Part of a small language model's weights.
Architecture: LayerNorm before each block, learned positions.
Each number is 200 + 20 x the weight over the matrix's rms, rounded and kept within 0 to 999. Layers, rows and columns count from 0.

# down: layer 12 MLP down (transposed), 512x128, rms 0.102, rows 128-140, columns 0-127
# up: layer 12 MLP up, 512x128, rms 0.124, rows 129-140, columns 0-127
down128,197,160,179,212,206,200,224,176,165,174,198,207,148,202,197,214,187,200,202,191,200,165,219,209,207,191,185,215,209,205,205,179,221,180,174,203,169,229,206,198,175,189,208,164,221,231,216,209,213,174,226,196,210,238,204,219,220,191,184,169,176,199,240,224,187,207,206,180,215,203,219,203,222,202,194,177,184,203,200,199,191,207,171,213,207,176,210,194,166,236,204,192,174,221,199,221,181,202,247,210,155,202,235,186,184,239,189,187,213,184,189,207,175,189,203,191,184,182,213,189,224,212,175,217,176,227,213,181
up129,178,208,206,222,182,185,215,203,227,196,177,193,208,199,230,189,216,219,185,194,180,228,219,206,184,213,186,223,198,159,221,158,197,197,186,207,206,232,193,230,203,201,226,221,180,210,219,191,234,211,213,212,215,220,183,192,213,199,218,221,217,193,198,212,194,213,182,185,201,207,214,175,192,226,186,182,192,218,218,213,198,208,217,208,166,178,215,193,198,203,183,176,214,196,185,196,184,159,216,223,198,208,156,161,173,192,198,178,223,210,210,155,232,152,205,201,189,201,150,195,226,245,173,186,176,206,162,209
down129,183,191,171,207,213,204,169,176,205,221,198,191,219,222,200,231,175,226,207,174,185,199,208,238,211,228,219,187,204,207,217,186,198,190,177,216,198,194,235,192,174,223,201,211,227,218,192,202,199,215,212,187,205,172,206,160,198,160,169,186,186,189,190,201,194,176,208,205,200,197,227,181,168,199,235,178,201,209,218,192,194,194,214,161,200,181,201,184,214,203,186,196,165,211,209,187,227,169,248,201,188,219,174,209,213,151,169,236,194,179,185,176,218,191,217,210,183,204,190,210,167,198,186,199,204,212,210,184
up130,213,174,227,172,201,239,233,231,223,202,191,186,224,194,201,205,185,184,208,203,191,199,208,195,202,167,188,233,205,199,184,216,226,231,199,213,188,225,187,204,218,149,208,186,161,195,180,194,215,198,171,205,178,173,190,207,198,211,212,228,210,209,206,177,197,221,183,218,203,158,188,218,181,228,175,180,197,163,211,201,213,162,185,152,180,185,183,220,243,182,174,202,208,237,188,184,200,219,170,173,239,184,215,199,220,206,204,192,217,217,222,229,205,217,170,187,207,200,220,234,214,191,246,232,193,220,191,226
down130,170,212,180,180,228,190,209,175,186,190,180,165,231,209,193,176,162,196,226,211,211,211,185,209,223,213,192,200,209,202,213,231,184,206,188,188,204,216,195,204,197,196,215,195,178,203,190,157,199,195,178,191,191,200,208,188,212,185,207,182,194,222,225,170,165,183,200,239,192,202,222,194,219,215,214,190,151,170,200,185,168,226,216,179,196,218,194,222,215,219,199,204,194,218,220,240,198,169,185,184,210,213,206,198,218,177,193,193,185,198,225,193,217,193,195,225,179,174,177,233,184,188,204,195,195,226,198,169
up131,203,190,183,205,190,199,200,217,186,206,186,168,226,178,212,195,199,169,234,206,184,224,215,204,225,191,183,194,175,181,224,180,180,192,173,206,198,208,202,234,265,191,193,178,220,206,206,156,180,183,171,182,176,201,201,206,189,230,247,213,230,209,226,211,218,189,179,188,236,229,200,204,211,218,215,197,162,193,240,219,218,196,211,235,198,170,183,236,171,227,209,154,223,201,210,215,217,223,181,221,204,181,174,179,187,206,217,159,232,191,172,188,227,206,187,200,190,194,260,190,203,220,202,243,166,190,167,223
down131,190,212,192,190,233,262,210,212,237,186,197,208,170,196,198,191,201,174,203,166,182,238,196,189,201,239,224,180,180,221,179,185,245,209,215,199,210,218,179,181,194,240,169,188,180,205,200,214,211,206,236,208,249,198,188,248,169,213,221,195,183,243,225,213,168,192,187,179,187,202,230,228,199,191,212,218,216,189,213,217,194,220,190,204,214,199,164,200,215,209,200,186,182,211,211,194,214,189,240,206,213,182,166,248,233,159,232,252,204,208,240,211,219,199,191,168,190,220,203,208,217,176,144,179,200,218,171,190
up132,229,202,198,172,236,180,218,199,186,201,199,204,194,209,173,188,238,182,188,206,207,177,172,227,209,211,206,248,193,224,178,183,167,170,183,206,203,195,220,220,231,151,213,181,198,178,181,241,174,196,207,199,195,189,183,195,208,170,206,208,229,217,207,182,189,185,207,153,198,201,179,159,192,190,189,165,231,192,176,226,209,201,178,208,152,158,231,242,215,177,207,220,197,180,183,204,201,219,218,230,222,209,205,184,181,232,196,181,199,235,202,171,237,222,211,161,199,191,198,187,209,230,207,212,180,188,190,191
down132,220,171,158,236,202,193,202,208,210,199,194,202,209,228,168,223,183,192,174,188,206,216,186,206,225,193,228,217,221,201,218,214,161,214,235,215,184,158,202,180,214,176,195,120,206,184,208,191,171,204,201,167,232,193,207,172,202,232,168,171,207,197,209,197,193,231,190,219,218,180,186,193,209,198,180,199,209,210,192,185,183,184,204,226,217,238,184,193,226,212,211,192,189,205,190,179,231,187,142,207,240,192,211,228,187,211,217,219,172,187,223,187,223,165,203,206,216,191,235,239,181,227,194,185,173,205,203,208
up133,223,207,190,160,196,225,191,192,184,210,203,201,179,205,170,189,215,174,207,213,217,207,222,171,165,219,214,195,198,208,203,189,186,199,257,198,198,227,241,175,198,174,207,192,230,217,206,205,207,168,202,182,198,183,193,152,217,211,164,218,171,201,180,203,169,188,237,223,212,237,197,213,169,231,217,192,225,159,220,237,194,179,166,215,199,208,222,242,213,205,222,178,198,186,169,193,195,192,188,237,199,181,179,206,211,187,182,174,209,188,205,199,209,198,178,165,218,193,187,181,207,212,224,192,181,198,244,186
down133,185,197,200,197,159,179,207,181,170,202,258,236,213,230,215,188,189,199,186,212,200,191,211,207,199,200,180,176,168,236,237,214,233,216,162,220,203,205,160,146,192,181,189,199,229,213,166,220,181,167,204,154,201,174,182,219,198,198,233,225,181,238,181,180,234,200,183,208,205,182,199,192,219,178,213,177,167,201,205,169,195,234,214,236,189,198,178,189,191,205,240,202,208,230,199,231,171,198,189,195,178,178,204,190,199,230,216,238,211,178,227,200,192,232,199,220,209,199,224,222,170,203,174,186,239,182,225,189
up134,199,201,213,191,188,232,222,184,187,243,175,179,180,232,192,155,208,195,206,205,233,199,194,201,217,187,238,197,222,198,176,207,215,233,229,174,179,214,169,157,189,219,227,208,202,218,241,214,209,207,232,205,207,189,211,194,191,183,212,199,227,199,171,188,163,223,190,156,225,215,198,201,172,220,184,199,227,209,214,175,208,206,191,184,166,167,208,223,196,177,195,208,208,198,187,224,186,189,177,186,205,193,195,195,186,209,222,205,167,201,267,192,183,199,217,223,217,179,182,210,215,177,227,240,223,207,195,235
down134,236,229,193,187,179,217,232,225,208,216,187,186,222,218,199,196,198,190,226,204,190,208,216,191,230,258,212,199,186,201,180,209,199,218,218,252,182,202,224,196,209,204,207,198,181,175,230,149,174,177,236,222,202,204,177,200,213,184,186,203,162,212,209,180,204,154,228,220,223,216,221,195,231,198,188,197,173,185,189,214,206,197,201,185,225,212,191,188,220,211,177,197,219,209,178,203,209,206,210,205,191,179,200,215,213,188,192,179,191,229,189,237,206,197,199,205,204,197,199,181,178,206,216,203,193,223,232,151
up135,211,201,194,180,208,223,196,187,235,218,214,215,160,207,176,215,195,175,223,207,172,212,161,210,200,202,216,183,170,234,207,191,162,175,222,174,202,195,220,212,210,220,206,164,214,186,185,178,195,200,186,172,198,190,221,214,198,249,201,215,173,225,215,217,191,214,230,177,204,229,151,231,194,188,204,208,197,218,205,188,198,239,183,196,182,252,189,200,229,220,181,172,223,191,170,186,184,191,207,191,206,186,203,186,211,228,159,225,238,244,210,181,202,191,235,211,173,202,186,183,217,214,197,209,183,177,170,202
down135,222,222,199,237,179,168,237,224,229,203,216,188,229,199,218,219,225,207,208,228,199,204,214,218,202,196,209,188,207,203,156,187,191,182,185,200,217,183,183,158,208,191,155,223,176,206,216,208,213,206,203,220,249,195,199,217,211,159,207,197,216,198,231,199,210,249,190,213,231,167,216,191,224,217,208,197,203,171,168,207,193,204,181,178,180,196,168,221,182,176,206,186,171,209,203,204,174,184,211,186,192,194,191,194,212,168,234,201,216,179,189,208,206,186,161,182,197,189,183,206,192,212,214,206,173,165,217,225
up136,206,186,190,190,224,196,179,216,182,210,176,195,213,228,186,206,206,189,192,179,147,204,178,181,211,185,174,187,185,203,200,177,209,239,193,202,186,180,187,216,237,240,210,182,196,198,200,222,214,179,200,164,225,183,179,161,143,196,212,183,235,161,205,211,228,223,198,216,243,155,226,215,202,225,216,188,229,200,206,199,182,223,181,216,199,208,181,215,187,201,182,172,200,201,188,200,179,203,193,208,183,209,195,191,182,176,185,236,247,228,213,212,194,246,205,189,187,192,198,220,219,226,223,218,197,167,172,201
down136,166,195,239,184,185,210,191,213,183,191,202,153,219,194,222,201,182,211,209,202,219,216,203,190,201,190,178,189,208,179,224,214,206,149,198,180,161,191,222,163,199,207,209,205,185,214,191,215,213,204,211,211,205,242,241,191,171,204,190,207,215,203,194,203,173,160,204,180,224,205,210,186,218,192,208,147,215,231,241,193,220,189,210,221,243,232,199,231,178,191,216,220,213,245,210,166,253,195,178,186,193,199,202,215,193,237,174,179,217,208,170,239,169,175,197,197,211,192,191,210,165,220,184,214,172,184,182,183
up137,224,192,172,151,209,212,209,172,197,198,241,195,167,180,210,162,190,193,209,192,184,198,228,184,214,191,226,207,212,191,243,234,173,213,233,191,197,198,222,210,207,185,192,147,209,203,202,211,216,202,228,200,224,185,187,142,213,160,223,209,174,195,175,193,189,207,190,205,199,248,225,178,174,201,196,204,181,172,206,234,189,218,222,218,179,191,208,207,226,194,206,225,238,190,178,188,164,225,209,217,214,195,198,216,182,206,198,168,191,217,233,177,221,231,201,164,170,212,242,188,195,200,181,187,211,207,179,188
down137,168,186,161,186,172,211,215,210,210,224,218,170,205,238,194,186,168,180,205,194,196,193,244,218,222,199,202,211,235,194,203,180,183,216,211,247,159,160,164,213,192,245,211,178,211,185,212,182,201,152,189,205,199,221,251,176,198,199,205,209,220,192,180,172,223,212,182,210,178,190,203,220,220,192,161,198,231,194,219,153,211,226,187,220,205,188,172,209,186,207,194,150,197,197,208,244,178,217,193,193,182,173,221,187,172,216,220,176,221,184,227,214,210,175,177,205,225,206,220,208,169,210,189,169,187,210,208,196
up138,223,196,145,203,192,207,192,227,210,199,186,193,188,176,171,176,193,148,207,178,173,205,229,192,212,240,175,238,181,192,197,191,179,231,177,191,218,211,182,217,212,203,255,236,180,232,196,185,197,199,182,187,195,178,184,196,180,215,184,157,178,230,208,207,200,184,209,205,200,229,222,202,172,196,185,199,206,186,196,235,191,197,209,194,200,198,197,220,201,245,213,212,185,196,192,169,181,228,164,205,218,184,207,218,198,213,215,209,236,248,196,221,183,168,208,210,188,219,239,164,191,185,196,187,201,230,237,173
down138,206,198,187,238,208,199,211,162,157,179,202,213,187,228,202,231,170,235,182,186,228,159,225,209,205,187,193,201,181,208,172,195,191,188,200,221,162,193,189,235,203,197,157,199,208,243,208,248,190,190,211,222,183,218,169,229,238,204,215,213,207,227,171,179,196,227,208,177,212,195,240,196,210,203,191,236,241,186,248,238,199,230,207,220,185,166,200,189,230,193,196,162,164,218,194,224,184,183,164,218,212,171,171,197,177,189,191,196,224,161,205,195,218,194,186,204,220,174,189,200,209,233,204,174,204,196,204,219
up139,213,206,180,158,206,197,229,210,229,234,187,185,188,181,161,187,215,197,235,220,172,218,190,210,221,217,199,167,218,206,180,201,212,211,174,187,217,195,215,184,196,192,178,201,231,208,225,211,220,201,204,197,215,180,193,214,204,208,204,212,198,177,241,212,218,182,180,184,204,211,151,175,201,189,176,188,220,198,242,214,167,222,196,166,206,163,222,239,179,199,185,221,218,164,179,220,203,209,216,207,213,204,177,209,203,169,198,214,190,201,168,241,208,218,164,227,194,187,144,206,200,193,199,179,204,226,195,214
down139,209,217,226,156,185,176,212,162,171,216,191,176,220,178,209,171,203,198,213,199,204,201,197,183,201,224,214,192,221,156,220,235,199,209,209,192,209,220,179,198,173,272,193,163,219,188,211,180,210,218,224,179,211,198,209,219,210,218,191,181,196,175,216,205,217,211,200,168,180,219,169,191,195,164,212,209,228,223,230,198,218,193,186,201,181,167,197,219,215,212,196,175,195,201,198,194,187,187,212,218,230,211,217,207,188,207,169,202,196,205,193,210,244,229,245,159,208,194,200,167,201,179,193,195,195,184,190,196
up140,236,183,195,183,220,198,223,177,214,202,211,217,199,175,210,202,206,180,219,167,200,187,219,226,208,200,176,214,198,211,215,201,195,201,177,197,212,206,215,179,195,199,201,190,156,185,226,218,188,191,186,210,195,228,208,221,185,202,203,203,225,215,244,215,191,179,210,175,207,172,199,207,204,195,202,195,233,208,200,217,200,209,172,232,193,183,232,197,198,194,185,200,170,181,187,224,205,191,192,164,219,185,202,187,241,206,206,186,219,216,170,176,205,235,194,223,205,208,190,225,182,193,154,192,188,237,186,219
down140,189,211,227,176,210,205,202,166,191,186,175,203,179,229,231,206,201,203,178,187,193,187,213,183,212,189,211,190,216,216,220,198,158,184,236,181,144,223,169,197,213,209,149,208,222,202,187,217,193,189,210,195,176,203,208,184,196,203,191,195,212,228,214,205,196,194,192,196,167,205,171,192,184,204,202,195,205,227,187,204,190,170,204,269,204,212,207,219,237,187,199,182,213,197,191,160,187,199,214,190,208,202,208,245,232,205,197,200,214,213,204,206,207,231,185,206,195,173,210,192,205,194,178,182,203,194,186,217